Weights of a small GPT-style language model, trained from scratch on English Wikipedia: LayerNorm before each block.
Each number is 128 + 32 x the weight over its row's rms, rounded and kept within 0 to 255. Layers, rows and columns count from 0. Numbers have three digits each. The size before them is the row's rms in percent of the matrix's.

# o: layer 5 attention output (transposed), 384x384, rms 0.0578, rows 77-95, columns 288-383
# v: layer 5 attention value, 384x384, rms 0.0725, rows 78-95, columns 288-383
# q: layer 5 attention query, 384x384, rms 0.0795, rows 96-109, columns 288-383
# k: layer 5 attention key, 384x384, rms 0.0741, rows 96-108, columns 288-383
o77 093:189134106106194121081112129174100130151104164135104119117138146107155161096099109105103200132130152177172099148088123089108141177136137179013105149125087097124127158112089118118149161112154126140106095151109122126052167118095102154132156128216117117139143102206092115149091150084123130127
v78 089:107111152167124139055150148117095121074115168122161135119076142124099131128145112114123128090180133147053122097106098106147166030173082160125151161198109119157134108137144166156094084160085151127121102141100139139105139170108102072149122126080130130143134146188156159125180135163137160136
o78 087:062107169125077124118092120145112139171080110118127139105171138122148121168135151170095183104074117141191162169110116124009153151150143145135096126182169116116110140134131144094148098107111125120157081143062140128108207116144121119083103173168170144109172149100152118148122159136135137094
v79 094:122117151108112152079133095092164145109154125074123097105200098142167172112124112126098077148131148147105084124119112091110133059158159102165123149092101168151099138113110136182186144116129123115057128136161178131145149118088108120086130150161052112168095054137140095150152080094206129170
o79 094:111134171194166128134135126107139184125141137135182150135153108104102126134184119143114143071133130103148105115096095153116135138145115164131138117155159121098112090153175123097112124152037139149196119149121150093158136088115149131158113082121127136096134161118156120164114154110106095117
v80 098:126164147119120137145090134119113125134132068147049101141155110075151136137113107129105132133130112110121085152132126152102124143156120130172089092115114103107118128114192110156156135196136094153092090075153119147067196136161146106155138121110152140155139070142151108194093096153068119103
o80 095:175114079134113114103158112111169116102126092150128138110103086128142105183184122098141166075146087130162138133116142082139141142117160123090193133127107204101078131059108159119144047127132149097099149089066136133119106095084098118098171198146156069120094146112187139166116093152109149159
v81 099:120163092083074090153060150118126141182133106096146169140103129157083068134103170106080125154107142121099120079122153095135118092146127133124105166016093136127168088093174123109087164153134159159058170159145156128122160110127085133158082141125074115121152153101157183140181121124171097093
o81 092:140127136092179113160174157152121175122127188215154120164149143122188173177160141171183101100165124146111067170157167106114085184146111068134214123224155163120135118105113126105108114103080097142198079112139157174113149177175176114098134094086080102107080076164089067157087154094110145148
v82 093:148092135119109140144124106154183141115117133133098122127158093168116170160169175114112115128104121199176108100150154122135105166092160118147117103103129134117167146078170159119154096127076132198111116099106122138155101137141122129139138160166136054117133080108106090169142123096120164115
o82 096:107141131160132172148131130139129188126107106137140108139067160087158134184086104134189158164122141088217166100075079144113115110144178120126088144096131148073138190158148105196102128084184065059160076142168092137095102103110116139055064157094104115112129128132071142119141109109116090105
v83 090:087116132093088078150117103114096113120183140116156163174148200160123136120085109127154133141182087137158073146147143116106154173160126124166186141158122085119092155138163081117144115113164114141145146185114155133096170114089143099141089173154101106115151142091149167121091204099155133129
o83 091:143119129146185114152118179170099156159094118127156187176128064036126114171123118128160100081084153141135174136084116203162104108129151137126078104122122165132137113082075147124155158144091119171152073119137104099189135159155171137146155071048130109155127142140175167084135128126113166127
v84 093:086081123157120150150116155100163172117090118163155104131143153093048158090139137089162129119140183100165121155140190166136101146090198114173149094139131086114088137104115121157132169154109098135099129150085136150089146182138159159099119127133100144057171180098133098157119135110137144147
o84 083:090122128044103102134148172129097126137136118106092156118106090177147088161131110158159120121123077132161119146033145181092142164115093179155067133167119123097136049163164148142110208112176125122165117108152139044140081128057119074120122114146103153122097064134185140132119192164107127138
v85 099:170110171177121125107122159078134148057172102081109076155162075076154105089147097223110123112131108147070168112140101058125164091138152086184138168136147164131143089210161119143143110145101144091180132146152095113145123169132108101124198147123174102132189084139135156095129122130134125123
o85 096:114147111091117115108148104147144101151123121157153144108146183184130088127113119120144098108170111109098145095097096166130070160088085103135113163100095161082128144066122139092134126057162187146068116126143161132090114133108152085099096142057139131133089164126111128147079053123164063066
v86 098:146132127162187132143118178175166105096108103102174106099107130099178178187149129179139140155125110126133177135100141142117107115104132173115087149065138114153102125186065088125107107097147170084103167119118202150134097078123201077155135074110156182091121120132105106153141195124151088138
o86 096:156146152142162118089155112100078119145156130150095140112136110115128123100089109104141156124136161100118123142093113150135140111128110110120193155122163085127156152156067089143114110151134068135150102145098121063160156133134144108149201185109194124178116122103113115073130103160147098117
v87 091:140171075140104124115152093158128135100148136090171145157154109127115067145047113074158118108052143095136132142113137017118085098175149151121124136142104130080119174124135074107060118187165160141176146118078032124183169083135129185095167107155146111128140139087181084093107100137145142138
o87 092:120167116084164182136149067090081077143104111142111110105101107126149182156182108151126143160095183145107088077134117182154106165060142064132170113167165120144118093155121174106150138132106122140105084162107146121153154111165151061143103125055170190093130146096084228162155190089141155120
v88 095:055161111164124164120151144053165119128091126085100118144073181130089124162116152114161124095119114122104068186091107129169068147120117174082112116090097123140168128194111130121142142116126156106157060142123117106101120157136095150143174153142094143081138089101066138160213127144093125165
o88 097:159125116114158135136139078182173112160228148127128143097235140153108174151116058123105110139121128120115158073123120120120160115095103145179104128145134153098128105076139096099142103119115159123139198095166164120079177095172168101135109119057148086152100162110089117162125082083134154128
v89 090:148140095135091211150120139111131178159182156087165162150152066134151138109082103079150160091164111097119161134098147157131089076118149124135139146109122184126101169148182111054114081138183088086094109111080119147110079127098189107126107096129115147127110116110116155152116118152154132158
o89 097:127098085151182097119100107106127102093113131112169037139111122064138075140174148106091070171096161122172113129141074131143119132160129167126097128147148114146167086120065158096146146086111075140051114156141139144091113086147118157166147156138154171123136135158153090144156095171045224146
v90 098:100155128136152128122130145064175138132104168122118187125188186143085132104111100159110089132103098092105133115088126120103085134169139188152082154181086093176155091159169116140175125097150206134160066137147126189100110180178108147135133167175186182074100130081112097079128128154099158146
o90 098:118076134113138075133112086173072138131170139136103108173079071175125145090149141099139125164158092132174138158224102140146140119069158120113125112068146111098106139080088136125053096103131114128133173164113095127110145077161127103125126118136067097093218163180166158187156083114157184154
v91 098:105141133175118100169106092082139103154092172113135144161196095183141097125180207194091106142120131185165111177136110083115124137089155157115151093139106136178081118171161107159141106093145155139153088125138102124129205145145127132134160157151114144128108122141118065155140105124134130131
o91 103:125144154065176143101175179197087132140132093156091104103121180136116143082097087057117100075145066107173169116117116165152087155078104143127128164126173109119191104098110141120124090134115113087133146132137195109128125093159135134139120127068153132134130111140169126103186165093165119139
v92 096:132093085096115100087112156101157102094151158160165117122115115095077128154169166177140110165098140124095100116114130125109087153093181112124146137123147128081162170147118119091127149105131119110086155130093156161152102130193147124110122113149116134106099145142138067127157078163096071131
o92 096:120208193138190117092077130146114121120132106087141132155113114184165079167104070147127145126142146153132139096126113123071055093122108133155101120127088129137093107129163087176163151132067135115164135127141110153076110140109110122138126197077185171161160080114135103132116169133196093086
v93 097:152136074117089143143136160142120119121098202122138113112155111132178154098094159111119128142153098213137131135072131153106176128093070154080132142168093135184161125124091090135178058099176145072138123151095153136128168126135165171105137141113145166135125164149162115143169166097118139098
o93 093:095133176135122110120134167124163113166165131125121143190115127085117187102151121202140106142130114094165186148186158162180036113124182157140070160145164123080113095126141135151107133069115115125125139165143120132147123145134067104157064061167197111092073150151149130120137072107121142110
v94 096:181131114157111130067104112193089177107118131142090175110115123146120111157109118151085110124141099094142120097146159089125077174180206112130139102122155153113130139156111094134118151140158104099139116169114057118044142117192135130126139146090071087159179102080118153180149156157155185128
o94 092:147140150140126140161151204168194075118126088139145108101126131126109149186095107132155110138086180096112144090089117153122139057117092136102108169175088139168175095158104181164124105116155146154123139146117121169151166151095113125109134185165140141166096117116063138181034132163175118130
v95 096:134146144114116073087110128069107130076123113100118167136170127121129115125158122116116138130128101135080104207118149139082147115111118097151128120132113048191086139171111112145096117114177055127100185187128109106157180105118099140081119136099159097129108115125127114146113125117157139155
o95 087:102158086094134131140193110094189126199137160113154119064172110120146126095114120113139175120134111093163126149172173091141121116146128168089093125176155182067136149088173162093143132114129162154229073053106117093102035135097130128155104121151164169076143122124174181114135140166169147167
q96 087:134121100140156088184131089176109147134146158153147100091160155113092097104118115124064114154124107065123133123138083147108066137122110115171130112144143185145169177151120196088116179114108130088183127146144109129097116113130073147155150107156192107134098096134153134095179104154132143086
k96 096:130115080155168138142110058143120113143149118180100154088085181111111129147104112121088091104085163066139181122217117190094166148117100110132121083149110127125129164112127125088119153168098101111093090081072066101148129180132116129139106130126175179202100164160127180168163169155147181096
q97 092:188095128176134113106089152093156157118166082093109093158225143175125099134112113091163101083190126127131169088077127135133159089130155161155077134112097111094170111173149075108155078172056135159166190114148110067132114119178126109233185118105115162147139170085064160132131140162118156124
k97 093:116071122177121160162077142138144186121130123106162106155162090120165111148141079113120015141112095106086132143156123074144160175138124147156138169140096104176129141100129131116151074235098104120147113155174124104128131093158106181111124157076156160114069107112099133162072102098099149105
q98 092:073122185107166147151122122130197128116175107145132119101121161164137145145115156165075091111149097120116189127124123130085094078150139090118133068084165173152127086092131139167187174128154148111110166083082074060108120087110130075111120130114108156141113117089131162176066144138104121098
k98 100:153084128063089126183192124124134112132132169121164095117131198082165115143151140121131139060117123078132084051150098143128105108083100081174118098149106145093103124126090121095159101163178071076163137104112098060162099120142165131088118151163149126147174069149102163155105121099126109166
q99 091:109188133143185153126080132128186128135104114113121090122116077181191154107144097118122079112138212098137116155104129174098169167134105095150128122104176101121101138115090064123134136136131079142117181158072102102098149120147047109136080133108112120150112085126116056194128125158141115149
k99 093:144142165114155126151167151184078113098118119119113155145147119125165109173133108065174144106115173147115142134095076166108046215136033117124149136111177115119086107123071128087108092119122069173166147131116057158115075145151149155093121146080199128101143179141102111139116125116132112152
q100 084:080103089144136155160112112140121121161166140092115177157135099108143105127077098100153022062086201139121145151103164151145095114146130146124109098074139084151125105108090170131069114124159080086073126128147132134131091200191142123188148106152104130069158143118111188069184124061123144128
k100 089:103078175155124119174139140137098192133148084095113161176165141172161102074108105098112110185143110132141158159103118116152143195114102138112154122152036123146083056154149133142105118145145130130153113139120169112165039127144154143156168155086172156162114131110119093122141104135092146149
q101 092:096138179099083112105130110128090177129116181074111074132109164096142150102157122095092136114213116101143167093141132172114122107146149121121078114132155194132199117096113107158164144133120156094108103108073182086116130097145082104124201116094138171082107156150178085160109096052105118117
k101 089:094161103137071120083131134142064155058105158177145106055143195146185099134164184066120122160177125143159099166210138145150154152127172110105127097135161185165168098092120133117176112112128117098144081180132182128109152127188173087165191123118125188124150191070124161111117137065093094124
q102 093:084128197104080119122177087134108116163169146131086121093150099152124137111176177118157070140104180116150141142084136095127124143089096154133173160104120189186129160122082164094182158149138111116151123181126170097150156103172110173122100087124160126099164147155093089140108148113138171155
k102 095:134082167054098078157129115139126104191101148082098119142065076114123129146131179154137105127126173145113142153171167118100143154009107169160153104091090099157139158111118085108175101130144135205120182155125149116158134077173089145136145134079141157108120121140158147107111156103105171158
q103 089:102158132147142096102141103143088167114131148136139175169132152199084165126088105114120061141156115116148124164164068150112078192027163134074123117132102179099106120131112154176128121127161188094138154158107200134101148145133066106111186069134093129191090124175142186087185113180161135154
k103 092:089134119132100087105100085108065105139125145121136195084148162113090159098109151057089101201086187101030088134101110171151143155141093141128092088188162122108124066137134100097109157095121176097086133081112123124196169140127124166161220141161162172140134131156134107172184103181173116122
q104 091:181161146099069167116108081084159105117108100093084159140116188182097124180157170056094176107145136130164129109103145112079199141170135182143156091153119164127147099139075154108127162177066099179143120111133166163123090128095088161142077108113195126164096077134160174200100178166159120120
k104 095:163117110099183128068162180125073103122122161159086063098088149154183124177145125049156123141100110100165085061110083174138151141148117136080142129159110115112112127119109125114179172166131166169159107116159159185194078061097164108162111106079141157133104158112134134154091134167130157091
q105 092:105193201104199164154139194090109106136155134165168136080148095111160084124145111141083132125142144123085134121105117154122094133216133144125155101110194140133113120092155118163099169123152097105125140181136134132128136118122146099083084129144130156192151096161152122169184106124092116153
k105 096:129128087091166072128163109140179114076197053148124091080186116146141153127111177124112156095114080027082151115139106157057169102087118121140118081104160142138143172155188139107144118122146154105081203136063091100085138128124146114108079059111073077099143132103113153149174090165150144083
q106 089:115112090164121201150072083110146121129066140169074085079080149103106134126132109127097127118145137086119138165144149112085150136133073163151113112114104199093122158153100144155142136161100124120129160101125147128099106120100119100154189090142094140143131123116148084183124150153187147196
k106 095:155110131099142110091140132172106096131149138128134169086133114183161133138093139096117065134146159096142116132169156046169060131168120030113160169121096107168126114156099106127074132111132118099131147141108093131161124128186137087167126139138094143108121157090135104151155059179111153145
q107 089:119226106144089105135168110137089180146168165132169105196157085156146139127074103092117151204071132152110127078085124105164133125117080092126149145163115131094139133101157096122177091125066129106164156151102108105100135083143140105099196143099141127084161166096087156156103136117150191102
k107 092:111184062160127161087141114106143093093170156141137175215126116067127165135126075113094161163089096146122145152124125091186136151157111131154190090103167147150083128146099070105118081085180091059152095138109159152123127077126105148096123074101171187073181154088147109155071147133084163128
q108 090:124118107061095171098129134122187091138117132124123092089140141181108151151128109086085067087109103152122097148081119133185030069110160085125101151080122134148091164140103155165148087136078174095219111127103174133133123147158088120098142167106147150104165126126156095151097087170160127075
k108 091:100116090060127189105114097064197105147151089195130126133143118134121133127176142104168122078088128111094104166122139088179126102096135156091063120104127122174058143144144090179128113082126118078144105104121122140159130090152110076083081081156163125113126117123077098150095133117140144142
q109 090:060112104098141170078091093128180092189188144137079152143050139098128111105100148093131127218082177106120147141104088132116153131169109112140149112162153115144147154103111119069153103112119119091076105115130171118129154164141123112149079138111143130152149133123162083115160130165137087089